From a checkpoint of a small transformer trained on Wikipedia.
Size: width 192, 4 heads of 64, MLP 768 ReLU, vocabulary 1646, 6.74M parameters.
Architecture: LayerNorm before each block, biases, tied embeddings.
Training: 281M tokens, 4572 steps.
Each number is 50 + 10 x the weight over its row's rms, rounded and kept within 0 to 99. Layers, rows and columns count from 0. The size before them is the row's rms in percent of the matrix's.

# down: layer 5 MLP down (transposed), 768x192, rms 0.216, rows 142-210, columns 144-191
# up: layer 5 MLP up, 768x192, rms 0.22, rows 143-211, columns 144-191
down142 096:57 58 61 39 64 55 71 53 34 61 52 35 46 60 53 61 57 41 61 43 71 65 33 45 42 52 36 44 61 62 56 53 49 53 53 74 45 40 53 27 51 45 48 51 55 50 39 50
up143 094:39 43 36 62 65 52 56 47 46 33 49 55 46 59 48 55 67 48 59 47 56 59 51 47 28 45 50 52 75 34 50 61 28 48 61 64 51 40 40 53 35 43 54 55 59 41 67 57
down143 099:46 38 48 48 52 40 62 58 18 36 29 54 57 53 51 39 44 41 23 43 61 58 59 39 39 45 43 56 42 51 50 52 65 61 38 60 44 37 46 59 42 41 55 53 36 36 52 52
up144 101:50 38 53 51 57 48 44 44 52 38 42 43 61 48 51 37 46 62 60 36 47 48 54 48 52 51 46 54 50 38 58 61 50 50 57 75 60 39 65 55 73 51 57 35 69 48 58 83
down144 097:57 60 62 39 44 45 43 44 30 56 42 69 44 45 40 52 50 44 49 39 54 47 31 37 49 54 49 45 37 47 47 53 61 44 74 63 44 44 58 38 64 63 59 56 33 49 53 76
up145 101:62 58 59 40 50 49 56 46 44 56 38 38 59 53 41 61 40 40 50 35 54 53 76 28 59 65 55 62 38 42 60 36 48 53 61 40 41 39 37 37 43 56 52 49 52 61 53 40
down145 092:75 50 43 58 44 62 45 61 65 40 55 63 49 49 51 44 50 44 39 56 57 48 57 46 51 54 50 46 55 56 47 61 54 55 38 50 43 50 48 59 57 51 34 42 53 37 40 44
up146 103:34 62 47 55 52 37 42 58 48 52 51 55 49 45 60 42 37 43 53 53 35 66 42 56 40 50 67 41 55 44 78 47 58 48 50 58 51 59 42 48 42 53 45 48 38 59 61 56
down146 101:37 37 44 38 69 34 81 54 32 39 50 59 47 59 58 59 59 47 46 48 61 38 54 52 70 28 41 34 32 44 72 60 63 43 51 52 44 39 62 56 57 54 40 35 40 53 49 54
up147 108:44 43 52 29 47 70 50 59 37 53 42 46 55 66 40 35 58 39 66 45 44 48 45 45 43 56 41 57 41 39 47 57 68 49 71 39 38 58 43 45 54 52 42 54 55 37 57 50
down147 102:63 51 55 47 46 38 55 52 52 42 50 49 66 39 58 37 51 51 29 58 30 47 58 46 44 33 54 46 72 54 39 30 70 41 63 49 38 41 54 40 51 51 24 42 38 63 65 66
up148 097:45 45 52 42 54 39 55 46 64 47 36 57 38 56 56 48 52 59 50 43 52 39 50 41 57 43 56 51 61 61 46 55 55 59 53 47 44 45 56 61 49 54 41 52 49 50 56 69
down148 100:67 60 60 55 63 47 61 55 38 48 55 51 54 54 48 54 44 50 51 39 58 41 54 54 65 57 42 41 49 64 53 52 65 58 49 63 53 47 58 41 58 57 41 45 55 38 50 64
up149 092:58 41 55 46 57 52 41 58 43 35 68 69 46 49 34 48 40 47 51 43 40 36 45 31 55 45 38 60 62 50 43 54 51 54 40 54 54 48 46 33 61 41 58 42 54 48 60 40
down149 102:47 52 53 55 52 53 54 60 34 54 50 37 25 67 43 36 45 51 48 50 71 48 57 28 36 53 50 37 42 56 39 52 51 51 45 59 55 47 53 46 60 36 44 64 58 35 39 60
up150 097:46 51 44 55 48 19 56 52 24 56 55 51 59 44 44 72 63 51 44 46 44 44 45 64 55 42 30 59 53 48 45 55 55 40 53 48 57 52 42 70 55 49 40 56 56 53 44 37
down150 097:46 44 77 45 53 61 51 48 50 44 34 57 36 61 48 59 20 56 39 44 59 62 61 70 44 46 40 50 53 39 38 55 46 47 43 47 58 43 65 60 48 65 41 49 64 38 53 42
up151 101:34 51 59 63 50 35 54 58 55 63 44 47 41 39 64 60 41 49 29 57 53 39 42 65 56 43 54 50 49 34 36 45 42 38 44 54 34 73 35 45 58 32 50 51 47 60 58 49
down151 110:48 51 45 50 39 39 54 47 38 52 64 55 63 38 48 32 50 59 57 72 60 65 65 42 43 20 67 34 64 55 39 62 53 35 50 54 46 42 29 71 50 65 54 63 61 53 47 59
up152 089:45 51 41 56 68 52 53 42 70 73 71 64 46 42 47 42 49 30 59 51 46 58 56 38 46 39 63 66 26 39 69 37 54 59 44 43 46 71 57 40 48 24 39 48 39 63 48 45
down152 086:47 65 57 47 37 42 39 57 49 46 47 44 70 48 51 38 60 63 53 53 43 57 56 61 40 67 44 38 58 59 46 60 55 58 59 45 37 21 38 49 60 49 73 42 53 50 35 39
up153 097:50 41 51 50 54 52 64 69 43 64 36 47 46 40 37 45 38 50 69 73 48 64 59 63 66 37 55 37 47 41 56 56 68 49 62 63 65 63 48 44 55 43 27 36 48 67 61 43
down153 099:46 61 47 67 51 64 50 60 62 57 52 60 48 56 35 42 52 67 56 41 36 56 49 44 31 43 59 27 46 50 51 44 38 55 26 47 66 45 54 42 56 29 67 59 56 43 57 55
up154 107:37 43 46 69 49 58 43 56 43 26 55 69 47 40 62 58 76 36 48 40 46 57 55 53 54 53 49 37 63 61 47 51 49 41 62 45 55 71 51 36 29 54 53 55 66 56 44 51
down154 103:68 63 50 61 51 38 40 49 50 61 38 37 42 52 34 62 35 59 49 57 54 51 33 39 51 60 46 59 30 63 71 53 45 52 46 44 64 46 41 40 40 49 57 56 60 64 55 58
up155 097:43 58 38 43 49 36 40 37 52 42 59 54 65 49 57 42 52 53 56 61 55 36 64 46 41 44 50 43 42 36 64 41 47 47 52 55 53 60 40 52 66 38 38 70 45 51 41 50
down155 093:30 43 50 74 54 59 39 40 47 68 50 45 45 65 49 53 64 43 52 33 33 58 57 23 69 33 53 46 57 54 66 37 39 52 59 52 51 46 41 32 38 57 56 65 55 71 41 43
up156 105:59 45 43 46 52 50 61 47 55 64 64 48 42 42 51 35 39 61 61 33 56 38 54 49 47 58 44 41 30 44 33 49 45 51 60 58 43 57 56 55 37 49 49 46 40 59 53 59
down156 118:47 63 59 57 50 52 63 44 55 41 45 38 39 42 56 77 55 60 51 48 42 63 40 48 45 52 66 32 52 56 62 44 66 49 40 42 40 57 52 58 33 54 57 46 43 46 45 45
up157 101:48 48 51 44 47 35 49 56 51 43 53 57 54 49 45 38 57 52 32 48 44 46 42 59 60 50 46 52 46 48 61 58 69 56 61 47 43 56 46 47 52 73 49 55 63 49 52 53
down157 093:38 52 38 45 26 52 65 52 69 50 63 42 43 49 37 57 41 44 45 51 42 53 41 55 32 50 29 48 59 35 54 48 50 44 39 49 59 42 52 83 61 52 37 35 51 40 50 55
up158 104:22 51 41 51 75 38 56 46 41 45 69 56 54 28 41 44 69 53 52 49 56 50 45 43 56 50 45 50 54 53 56 49 50 43 50 44 55 53 50 45 43 58 29 71 65 50 26 44
down158 111:40 53 43 42 51 60 70 37 43 37 39 57 65 48 49 46 51 45 58 54 64 48 76 47 49 56 49 46 39 59 62 64 38 55 64 43 50 58 34 53 35 48 64 59 64 62 27 38
up159 102:53 42 50 59 53 64 58 55 49 64 43 45 25 38 35 59 48 62 51 52 47 47 54 59 43 45 70 45 38 40 54 55 46 61 68 60 55 67 62 45 36 56 33 66 40 53 58 52
down159 104:44 51 43 49 50 54 53 59 51 50 56 39 53 56 62 41 51 59 32 74 58 46 44 67 58 33 32 38 40 53 58 53 50 47 47 31 45 29 45 44 71 48 55 46 63 51 58 39
up160 091:53 35 66 58 72 47 38 51 51 62 28 67 60 55 49 48 42 70 54 37 61 50 40 67 62 37 56 49 68 51 58 40 46 42 44 43 56 52 52 54 48 66 50 54 40 47 39 58
down160 096:61 36 47 54 41 44 46 48 62 57 49 50 42 54 51 56 53 34 59 37 48 45 51 53 62 48 37 34 44 55 50 38 51 40 49 28 40 44 54 33 48 45 50 63 60 62 46 48
up161 101:62 37 50 37 27 52 40 45 58 41 41 33 32 50 37 39 43 51 33 70 59 43 52 50 57 49 45 59 54 47 57 70 60 39 46 50 53 53 46 49 67 38 68 63 50 57 49 51
down161 106:60 40 48 55 32 47 40 52 39 43 61 46 52 60 44 59 50 52 61 39 48 55 53 44 34 29 70 23 59 37 47 59 65 55 53 43 34 54 42 48 65 57 68 52 38 45 47 68
up162 094:70 55 63 63 37 52 58 49 60 63 55 45 48 57 50 48 34 49 42 50 46 34 62 48 53 38 51 55 47 41 59 48 73 58 55 42 37 48 53 43 70 37 34 51 57 52 63 40
down162 098:45 36 49 53 53 63 57 39 47 43 38 44 50 52 52 42 36 47 27 50 80 51 34 48 34 41 40 47 48 45 49 53 39 63 38 59 54 51 47 58 41 52 60 57 34 30 55 36
up163 103:45 58 57 72 61 70 62 44 59 46 59 45 43 54 51 42 54 56 48 49 47 41 41 55 50 54 38 49 46 44 33 37 54 58 50 40 53 42 60 69 45 62 51 44 43 41 46 53
down163 092:40 47 21 55 60 56 31 51 67 43 61 54 49 45 34 49 55 75 62 41 40 85 43 46 41 48 59 39 50 61 37 68 45 39 34 64 51 44 56 42 50 50 38 56 55 64 35 46
up164 094:45 58 56 54 51 34 47 57 78 54 35 45 56 40 25 53 31 38 43 41 34 44 46 53 54 52 56 41 64 47 49 50 81 46 55 53 44 30 54 62 54 47 48 57 36 65 46 54
down164 092:54 48 63 43 48 42 64 50 46 55 33 41 48 33 53 49 44 46 59 43 55 46 56 37 36 52 46 41 56 74 53 44 59 51 42 64 52 41 46 56 42 36 54 54 64 45 49 60
up165 102:46 74 38 54 48 45 54 55 51 46 69 39 37 55 59 52 44 35 50 52 34 47 64 56 49 36 49 33 40 59 55 34 49 51 50 36 51 52 53 53 61 54 43 43 49 44 64 59
down165 098:55 46 43 43 40 38 39 44 57 39 61 44 62 60 44 46 61 43 40 41 52 65 50 38 38 64 54 40 35 56 62 35 65 41 44 53 44 69 43 41 58 63 52 41 45 58 55 46
up166 104:39 54 51 56 30 45 52 63 55 56 50 47 50 44 58 39 42 48 57 57 47 53 46 47 50 45 41 49 38 61 48 32 73 39 48 60 40 59 31 57 55 62 22 49 46 32 39 45
down166 103:49 38 61 48 29 47 34 32 55 41 64 64 64 57 46 39 55 54 44 55 67 53 54 41 45 62 58 51 54 53 35 48 59 57 46 56 74 51 57 45 52 49 48 50 65 43 45 45
up167 094:54 57 57 50 42 57 50 52 57 50 55 54 41 58 56 35 53 58 41 49 46 59 44 48 35 34 31 49 57 42 48 50 52 31 39 65 51 49 53 42 37 64 51 47 57 51 55 34
down167 095:58 40 45 40 58 48 40 45 65 54 51 52 56 28 48 45 46 52 48 64 56 29 47 44 62 54 49 53 39 38 32 59 66 31 34 49 79 67 57 49 35 49 29 31 50 49 36 58
up168 096:27 43 39 41 41 56 32 40 54 41 64 40 44 55 54 67 52 55 63 57 40 40 53 43 56 49 47 50 48 67 60 38 59 47 50 63 41 55 58 66 66 54 38 67 53 33 55 51
down168 091:54 46 40 47 52 38 50 43 62 45 31 51 52 61 37 47 55 36 47 48 56 44 39 72 62 38 40 70 35 58 38 61 32 45 51 52 67 37 48 51 47 57 67 44 52 47 57 23
up169 089:48 58 41 52 76 49 72 47 51 57 44 32 48 49 41 40 58 46 40 53 57 54 65 50 36 33 40 41 69 48 42 71 28 69 38 52 65 57 58 47 48 44 59 55 39 58 39 43
down169 088:65 48 35 46 52 45 50 62 50 33 50 57 33 57 47 26 54 58 64 62 39 59 37 40 42 36 45 70 56 47 41 48 57 53 66 58 67 59 44 31 43 73 40 39 47 56 27 54
up170 107:47 57 59 61 47 38 31 62 48 59 41 75 63 39 64 58 61 47 49 56 31 49 43 43 53 54 42 52 41 36 55 46 54 42 51 58 71 39 51 37 48 39 49 42 64 40 61 38
down170 099:59 70 40 59 51 52 66 43 35 43 50 68 48 61 42 38 41 47 51 68 43 65 30 49 44 41 47 69 57 44 55 53 46 60 63 45 45 56 51 42 48 68 48 47 58 52 54 34
up171 098:39 55 47 50 60 44 31 44 47 59 43 55 63 36 58 37 46 42 58 67 48 50 48 47 43 68 45 73 59 50 51 57 72 45 57 58 39 63 56 53 38 51 52 57 24 48 49 50
down171 097:57 59 54 28 42 47 41 53 46 40 41 73 47 60 50 50 48 49 60 61 44 60 59 64 53 60 53 49 58 42 63 56 40 56 40 46 51 43 48 58 57 41 43 52 51 40 36 53
up172 090:54 61 45 57 38 50 54 44 60 53 35 39 51 67 55 48 34 36 40 33 50 44 62 51 59 45 45 42 48 49 56 62 48 54 61 35 74 35 39 40 23 46 44 46 58 40 34 29
down172 089:56 53 57 36 47 41 54 64 36 57 47 31 64 57 67 66 56 38 40 48 54 46 42 29 41 43 35 38 49 66 64 54 57 50 31 52 46 69 41 52 69 57 50 59 28 54 57 49
up173 088:49 51 65 69 45 52 41 39 47 76 28 48 45 48 62 34 40 33 65 54 35 63 70 73 42 57 54 41 44 66 35 61 44 40 50 50 38 50 53 46 50 44 66 40 39 46 61 43
down173 092:50 41 70 61 52 34 50 33 49 63 49 50 55 61 37 47 54 59 49 47 34 44 63 56 26 32 47 26 54 37 45 44 57 49 53 42 45 69 51 72 62 47 56 53 50 55 52 31
up174 096:45 57 51 58 37 65 51 51 52 50 40 49 56 56 50 44 36 41 45 55 34 54 45 54 48 46 52 58 55 57 67 56 73 58 50 36 75 35 33 38 56 48 51 33 55 61 59 48
down174 096:62 51 59 55 50 58 49 35 31 54 67 38 54 68 47 36 50 51 48 66 49 55 68 57 49 55 47 50 24 44 28 54 62 56 52 40 52 38 44 53 58 58 57 47 53 28 53 40
up175 094:68 55 51 51 49 45 62 48 26 45 47 54 56 46 32 52 43 63 44 36 43 40 41 58 36 55 54 55 81 36 56 43 43 47 57 36 34 45 56 46 55 55 30 77 46 50 49 60
down175 094:54 42 63 32 45 67 56 60 35 39 40 58 63 54 59 32 65 49 53 50 50 68 50 45 42 58 53 53 46 60 54 42 54 64 45 45 49 33 49 61 40 49 48 41 60 56 47 42
up176 104:43 54 57 57 66 43 47 65 56 41 40 86 48 65 57 43 45 28 59 43 55 49 62 56 52 49 50 61 50 55 57 46 43 28 45 53 34 58 34 56 42 45 58 35 38 57 57 65
down176 097:48 50 56 51 48 45 39 33 43 58 50 31 28 46 51 69 66 59 61 56 57 48 36 31 39 63 42 41 56 58 65 53 54 39 67 52 75 45 55 42 25 62 53 63 51 54 59 35
up177 102:34 54 42 39 43 49 39 51 52 47 58 44 63 55 51 64 43 75 43 45 57 52 44 62 38 53 47 59 39 52 53 42 37 46 60 52 39 41 45 37 58 47 47 52 51 52 55 53
down177 099:45 46 64 62 54 57 42 50 64 49 28 30 53 52 62 57 41 42 48 35 63 56 46 33 67 58 48 41 74 36 39 63 46 70 45 38 31 54 49 45 46 49 38 46 47 50 37 58
up178 099:30 73 59 32 48 44 70 52 44 55 46 49 46 41 31 40 56 47 65 65 44 60 47 40 63 58 54 43 64 56 39 46 57 54 32 46 67 51 44 49 51 57 31 49 47 52 75 38
down178 098:57 53 24 46 46 56 62 58 51 47 49 36 52 38 24 52 77 66 42 45 47 50 55 48 50 45 44 74 69 51 44 48 50 56 32 40 53 27 56 47 56 70 48 48 67 40 47 51
up179 109:37 52 48 41 35 56 40 53 45 52 54 44 55 24 62 59 60 50 65 55 47 73 39 52 54 32 45 52 51 48 39 68 65 55 55 53 39 62 43 46 52 43 59 52 68 56 44 60
down179 113:45 54 45 59 42 58 39 62 64 64 46 62 46 58 54 70 73 46 40 53 59 44 70 62 50 47 59 44 49 54 61 56 47 35 58 32 32 60 47 56 43 63 50 58 36 49 58 32
up180 107:49 49 55 59 34 52 23 52 61 32 50 50 58 50 56 59 41 36 58 57 46 46 58 52 49 56 66 47 53 31 46 37 50 52 43 48 43 55 40 63 45 57 41 44 29 44 35 58
down180 094:41 44 46 49 44 48 49 55 45 32 62 45 52 65 57 51 32 57 28 44 48 67 56 36 39 64 45 56 60 49 51 63 32 65 32 40 56 52 53 63 57 51 50 49 34 51 42 54
up181 091:47 48 26 45 47 53 66 47 56 56 54 61 61 53 50 53 53 53 53 69 52 56 48 44 54 41 46 52 68 47 43 62 43 63 56 44 61 50 50 56 41 43 68 41 60 49 41 66
down181 094:57 60 70 61 52 56 55 45 44 45 53 57 59 60 48 60 45 45 29 51 39 49 66 56 49 40 47 39 54 50 68 30 52 53 58 60 28 50 46 32 50 51 54 58 56 49 37 50
up182 091:44 56 45 50 51 52 37 51 47 62 57 35 37 64 49 51 40 37 64 35 42 39 42 41 64 36 48 39 35 63 45 48 55 55 42 57 55 56 54 49 48 41 52 45 36 58 46 71
down182 095:55 48 55 75 57 65 48 59 45 40 48 49 43 50 46 46 46 40 56 47 47 49 55 54 57 47 54 49 51 64 65 58 57 59 55 45 60 36 55 60 35 47 40 57 32 38 49 49
up183 090:59 65 54 46 65 45 50 58 56 35 49 30 48 62 47 54 55 53 42 52 40 39 50 50 33 61 50 63 55 43 60 45 58 24 54 28 38 58 58 51 56 25 60 53 52 51 64 44
down183 094:60 52 33 61 40 61 57 40 51 51 61 53 50 56 51 55 66 47 54 50 64 43 43 49 55 30 69 46 51 69 60 44 54 48 26 60 62 38 45 67 41 30 60 52 54 40 61 43
up184 101:43 66 41 62 50 43 62 43 30 63 58 39 43 60 45 54 44 42 68 51 54 63 63 62 69 56 49 60 59 56 39 41 42 67 42 47 49 47 50 31 47 54 53 59 62 42 58 65
down184 102:53 68 47 43 57 53 70 49 61 53 58 53 44 61 32 55 55 60 46 48 52 48 37 51 23 56 48 50 45 53 62 49 49 49 42 48 45 55 57 52 35 50 56 54 47 41 41 53
up185 100:49 50 68 39 43 45 43 35 41 63 72 44 54 52 64 35 36 61 55 41 67 48 30 58 49 28 59 68 71 47 60 48 37 63 67 46 57 27 48 51 52 62 52 49 58 52 39 54
down185 095:60 53 51 74 38 33 52 47 57 60 54 59 47 77 49 44 57 46 46 49 32 38 28 45 66 49 52 51 49 40 45 36 44 51 43 50 54 61 52 43 50 44 49 45 49 65 46 76
up186 109:49 61 39 58 56 59 42 66 62 45 42 60 50 50 53 45 54 42 37 40 83 61 56 40 47 48 56 77 35 36 44 58 30 56 47 64 65 56 54 69 32 57 67 40 49 50 55 31
down186 108:42 57 58 40 61 52 66 50 50 44 54 55 58 43 58 40 38 60 51 38 33 54 51 58 76 59 44 33 59 30 54 33 46 53 58 53 44 39 44 65 45 47 40 63 46 39 40 53
up187 093:48 50 66 51 57 75 54 63 37 32 58 52 44 62 69 73 47 41 46 51 37 57 35 57 35 47 68 47 62 44 48 35 62 56 59 35 35 49 53 56 34 50 47 55 48 39 56 47
down187 092:38 42 47 50 50 59 51 16 25 43 56 48 42 40 50 43 46 35 57 52 59 56 47 59 45 60 48 42 43 48 50 65 51 57 45 64 51 42 40 48 47 39 53 46 61 59 43 65
up188 099:69 65 50 61 45 58 56 58 53 44 22 42 61 45 33 42 57 46 56 44 38 56 53 60 56 58 47 47 65 43 55 48 66 33 49 59 47 54 39 60 37 35 57 45 41 53 56 39
down188 102:57 64 64 46 60 59 36 46 37 51 33 67 39 50 45 53 60 69 56 62 57 55 40 57 52 46 49 50 45 49 48 48 55 48 26 55 64 57 54 38 42 47 31 57 62 61 60 69
up189 108:36 58 71 43 56 57 49 48 49 59 46 43 53 34 63 72 47 50 56 55 51 51 72 57 49 46 50 35 48 48 47 37 54 32 51 58 47 29 53 59 18 54 42 62 65 59 49 43
down189 109:37 41 37 57 42 49 34 58 45 53 53 72 34 62 51 37 67 53 53 55 57 24 63 30 48 43 45 64 61 50 59 45 47 36 59 48 58 46 60 47 35 52 49 47 64 33 61 53
up190 115:38 50 54 42 50 34 36 48 48 51 56 48 54 58 47 58 37 53 38 47 41 59 50 50 54 53 45 51 46 43 51 58 70 42 57 39 33 61 51 57 60 46 53 57 37 42 55 63
down190 108:50 55 59 37 71 49 58 53 30 54 51 54 49 58 63 30 23 29 36 51 53 64 58 66 56 51 27 55 48 40 36 42 33 53 47 51 56 57 63 47 49 29 57 48 51 58 62 50
up191 121:57 51 46 51 61 55 29 36 47 50 58 49 45 54 44 60 43 43 53 52 55 40 40 62 61 32 49 52 56 43 47 60 48 52 47 48 58 55 41 77 23 46 63 49 57 71 53 55
down191 112:46 51 68 37 43 48 58 56 55 42 45 47 47 25 43 61 49 50 69 42 38 62 60 35 63 66 70 48 43 54 58 46 54 30 58 51 42 55 43 44 46 36 53 40 38 39 54 51
up192 094:46 46 41 56 47 42 47 59 49 61 34 62 51 58 61 61 56 52 32 51 56 61 59 66 40 51 53 59 56 49 50 47 33 55 59 47 60 47 52 55 59 58 48 47 57 63 34 49
down192 099:61 39 58 52 54 39 62 36 43 39 37 44 55 49 56 51 61 50 52 46 49 47 45 38 36 66 58 38 43 37 50 45 38 52 63 58 39 51 45 38 42 54 72 53 72 65 44 40
up193 106:33 50 53 59 42 40 45 58 49 32 30 66 47 62 57 46 23 68 45 52 68 37 61 61 61 59 40 58 41 49 42 46 61 59 46 36 48 58 58 44 41 43 44 52 33 61 48 60
down193 112:54 59 54 49 23 36 59 42 54 45 46 59 54 51 52 62 43 57 45 50 57 51 42 56 47 60 30 60 60 60 44 60 39 36 42 38 50 56 60 70 42 53 63 47 46 37 42 60
up194 106:64 52 36 41 51 59 65 49 37 31 44 52 39 50 59 45 59 47 55 36 45 37 53 38 51 65 57 61 48 46 69 57 57 30 52 56 63 44 45 47 45 40 40 31 45 49 33 65
down194 104:46 67 47 45 37 46 38 67 39 48 20 51 46 59 59 58 50 55 56 42 45 46 58 70 43 55 41 45 45 57 53 28 43 43 46 73 35 53 49 36 54 30 41 49 45 61 53 61
up195 103:51 66 42 52 62 54 53 51 47 56 33 30 32 42 53 58 50 52 48 59 46 50 43 65 54 45 52 54 64 56 65 52 46 64 44 62 57 33 45 62 32 49 60 55 55 52 49 44
down195 107:60 50 61 57 50 38 41 39 65 59 28 42 56 71 47 58 52 50 52 43 57 45 44 52 37 27 44 49 49 38 31 51 65 37 55 50 51 54 34 47 58 51 38 48 46 50 82 59
up196 093:49 42 50 38 67 40 35 46 53 52 34 51 47 54 47 46 55 36 38 47 47 49 55 59 52 51 50 54 54 33 48 68 51 45 54 36 58 44 53 59 46 54 51 46 62 49 56 47
down196 094:43 67 46 68 60 60 61 56 57 52 60 69 38 48 60 33 44 67 45 43 49 49 46 66 37 54 59 41 66 71 39 61 54 52 65 45 63 37 53 50 36 61 52 52 50 45 47 47
up197 104:47 30 36 66 57 60 46 38 51 39 46 63 44 44 47 46 43 77 31 61 46 49 62 48 56 43 51 45 41 50 29 46 48 41 60 64 45 49 65 29 50 61 53 59 48 58 35 53
down197 105:52 41 60 57 45 57 36 41 38 55 70 30 53 71 54 48 52 42 50 46 45 56 51 57 59 69 33 59 53 45 53 52 44 53 38 51 29 71 59 40 37 43 42 47 24 63 58 51
up198 106:59 56 47 41 43 66 50 55 51 71 45 58 45 52 42 63 48 60 39 47 35 41 45 61 54 52 50 43 62 70 47 41 68 51 51 38 54 65 37 62 58 30 42 41 59 56 35 44
down198 099:36 51 44 47 54 50 36 58 49 54 53 39 51 36 52 36 49 24 61 54 48 54 43 56 36 46 42 39 31 46 56 38 80 37 45 51 50 57 58 46 68 37 43 45 60 52 47 55
up199 107:61 57 48 53 40 63 54 65 45 44 53 51 41 53 67 55 45 51 40 47 54 47 38 63 56 25 50 53 60 47 42 39 46 57 53 24 55 54 46 65 31 49 42 55 41 35 61 64
down199 107:52 48 52 47 48 40 60 46 50 39 29 36 69 39 43 52 45 26 44 49 37 48 57 59 60 47 46 45 63 40 46 64 36 86 50 55 58 53 55 51 50 63 81 56 37 54 61 55
up200 099:30 60 43 52 54 56 48 47 51 59 47 45 59 49 66 45 69 59 57 57 49 33 59 52 70 55 54 50 45 25 54 25 43 47 58 56 39 60 51 35 47 62 44 47 60 42 56 48
down200 097:40 57 30 55 29 47 48 52 46 45 39 49 56 66 51 59 51 51 38 50 46 62 46 39 31 34 38 39 45 50 63 35 57 52 50 53 64 51 57 34 42 44 55 54 48 49 27 61
up201 102:52 38 35 62 56 51 59 42 46 62 51 44 60 57 55 60 61 32 47 52 53 46 64 46 42 28 48 47 39 38 47 58 55 56 52 45 41 41 55 57 50 37 54 45 56 59 50 63
down201 098:55 57 47 57 64 44 40 42 48 52 40 44 65 54 63 52 49 52 61 53 53 22 41 60 34 55 63 69 54 68 48 63 50 57 53 38 49 32 53 40 26 50 30 31 45 41 47 42
up202 104:40 50 51 39 40 46 57 56 60 31 53 53 62 44 41 59 33 49 44 38 68 44 50 34 64 32 58 56 51 48 61 62 48 38 56 56 64 44 36 47 42 57 43 62 47 59 55 54
down202 095:54 22 44 53 29 62 48 54 50 66 62 62 76 50 59 38 49 61 47 48 56 36 47 53 50 50 63 40 69 59 52 39 46 58 54 45 41 44 65 52 61 47 55 41 51 52 35 39
up203 105:54 52 27 47 43 64 52 57 37 51 54 46 55 50 42 62 52 58 58 58 57 46 50 58 57 47 61 56 56 60 61 41 46 26 44 63 46 37 63 26 48 46 45 57 25 60 62 44
down203 098:52 51 68 45 55 39 36 61 43 56 59 57 46 65 56 45 55 40 44 44 66 37 55 43 45 75 50 50 41 55 64 60 59 55 49 33 59 35 35 51 60 58 59 52 62 55 71 35
up204 104:38 56 49 67 50 33 48 55 58 58 45 46 58 53 50 53 50 46 45 41 44 44 45 46 40 47 61 42 57 52 50 45 52 44 49 52 51 56 44 50 51 69 46 71 48 57 45 53
down204 100:66 52 39 31 40 58 46 51 41 61 53 65 52 57 46 56 54 57 39 66 61 50 45 42 54 52 55 41 38 50 71 70 37 46 42 47 37 58 34 38 64 45 70 45 36 30 49 50
up205 101:40 43 44 29 62 42 57 30 67 34 45 54 51 41 69 35 60 56 54 46 36 52 54 58 43 35 38 44 45 42 51 51 53 55 49 59 50 62 40 61 47 33 63 41 48 50 56 63
down205 101:47 48 48 64 52 60 39 53 52 49 55 44 51 42 42 45 52 37 59 61 51 59 55 44 38 42 48 53 34 51 50 47 40 35 53 59 32 40 76 53 54 61 52 65 78 54 36 39
up206 100:52 59 57 50 49 26 39 42 57 53 46 50 52 55 61 39 53 51 53 38 57 64 36 45 58 59 51 64 57 34 42 62 45 41 73 50 39 54 44 63 41 68 57 43 37 53 51 61
down206 104:43 28 65 41 48 54 61 31 62 50 47 60 43 48 40 60 50 43 26 50 47 61 49 60 55 56 52 50 47 57 53 54 67 38 48 55 58 30 46 56 53 58 48 44 50 64 44 51
up207 090:56 63 50 54 42 56 37 55 59 49 58 59 56 65 58 47 51 48 61 39 42 40 60 73 50 52 45 49 47 59 48 68 79 43 64 50 59 59 32 55 52 60 62 45 53 50 42 52
down207 091:44 65 26 69 46 52 60 47 38 49 62 49 48 60 54 34 55 72 23 36 64 50 62 36 54 52 51 48 55 59 70 49 41 40 64 50 53 42 60 49 64 40 42 43 61 53 45 47
up208 104:52 67 51 67 73 52 35 47 52 45 50 44 57 44 58 56 48 29 36 59 55 57 46 65 46 41 39 48 52 41 52 65 62 51 60 44 52 50 69 60 67 42 32 46 56 61 49 64
down208 105:61 66 50 39 54 36 61 48 51 48 61 59 36 38 66 54 50 48 25 64 66 45 47 56 47 43 56 55 48 56 64 76 58 44 35 44 51 46 52 66 67 52 50 51 47 53 60 53
up209 094:59 27 54 52 59 49 53 62 44 55 51 45 52 34 41 48 52 57 43 68 48 50 56 38 59 59 41 57 32 42 51 38 49 62 62 41 62 69 54 42 38 50 62 38 64 73 46 47
down209 086:57 61 51 38 47 57 49 40 63 51 59 64 62 68 47 32 54 60 57 57 45 61 51 62 43 39 51 53 55 49 31 71 35 26 64 55 40 42 57 49 36 59 16 45 57 45 40 57
up210 093:54 32 48 50 54 51 42 53 41 45 42 51 51 39 78 60 53 45 47 50 27 52 63 62 56 50 48 53 55 47 67 45 56 45 63 32 46 37 44 43 37 56 53 48 54 67 41 36
down210 098:56 59 46 35 38 43 61 49 49 52 33 44 38 49 30 51 34 57 41 64 53 45 46 44 40 49 55 58 32 47 40 49 41 63 50 42 56 44 52 52 40 47 60 28 61 51 73 44
up211 089:46 70 43 40 53 51 42 50 50 51 72 52 49 63 48 56 42 56 63 54 40 50 49 36 58 49 52 59 42 46 61 37 49 65 46 52 54 70 36 36 58 54 53 61 49 62 45 25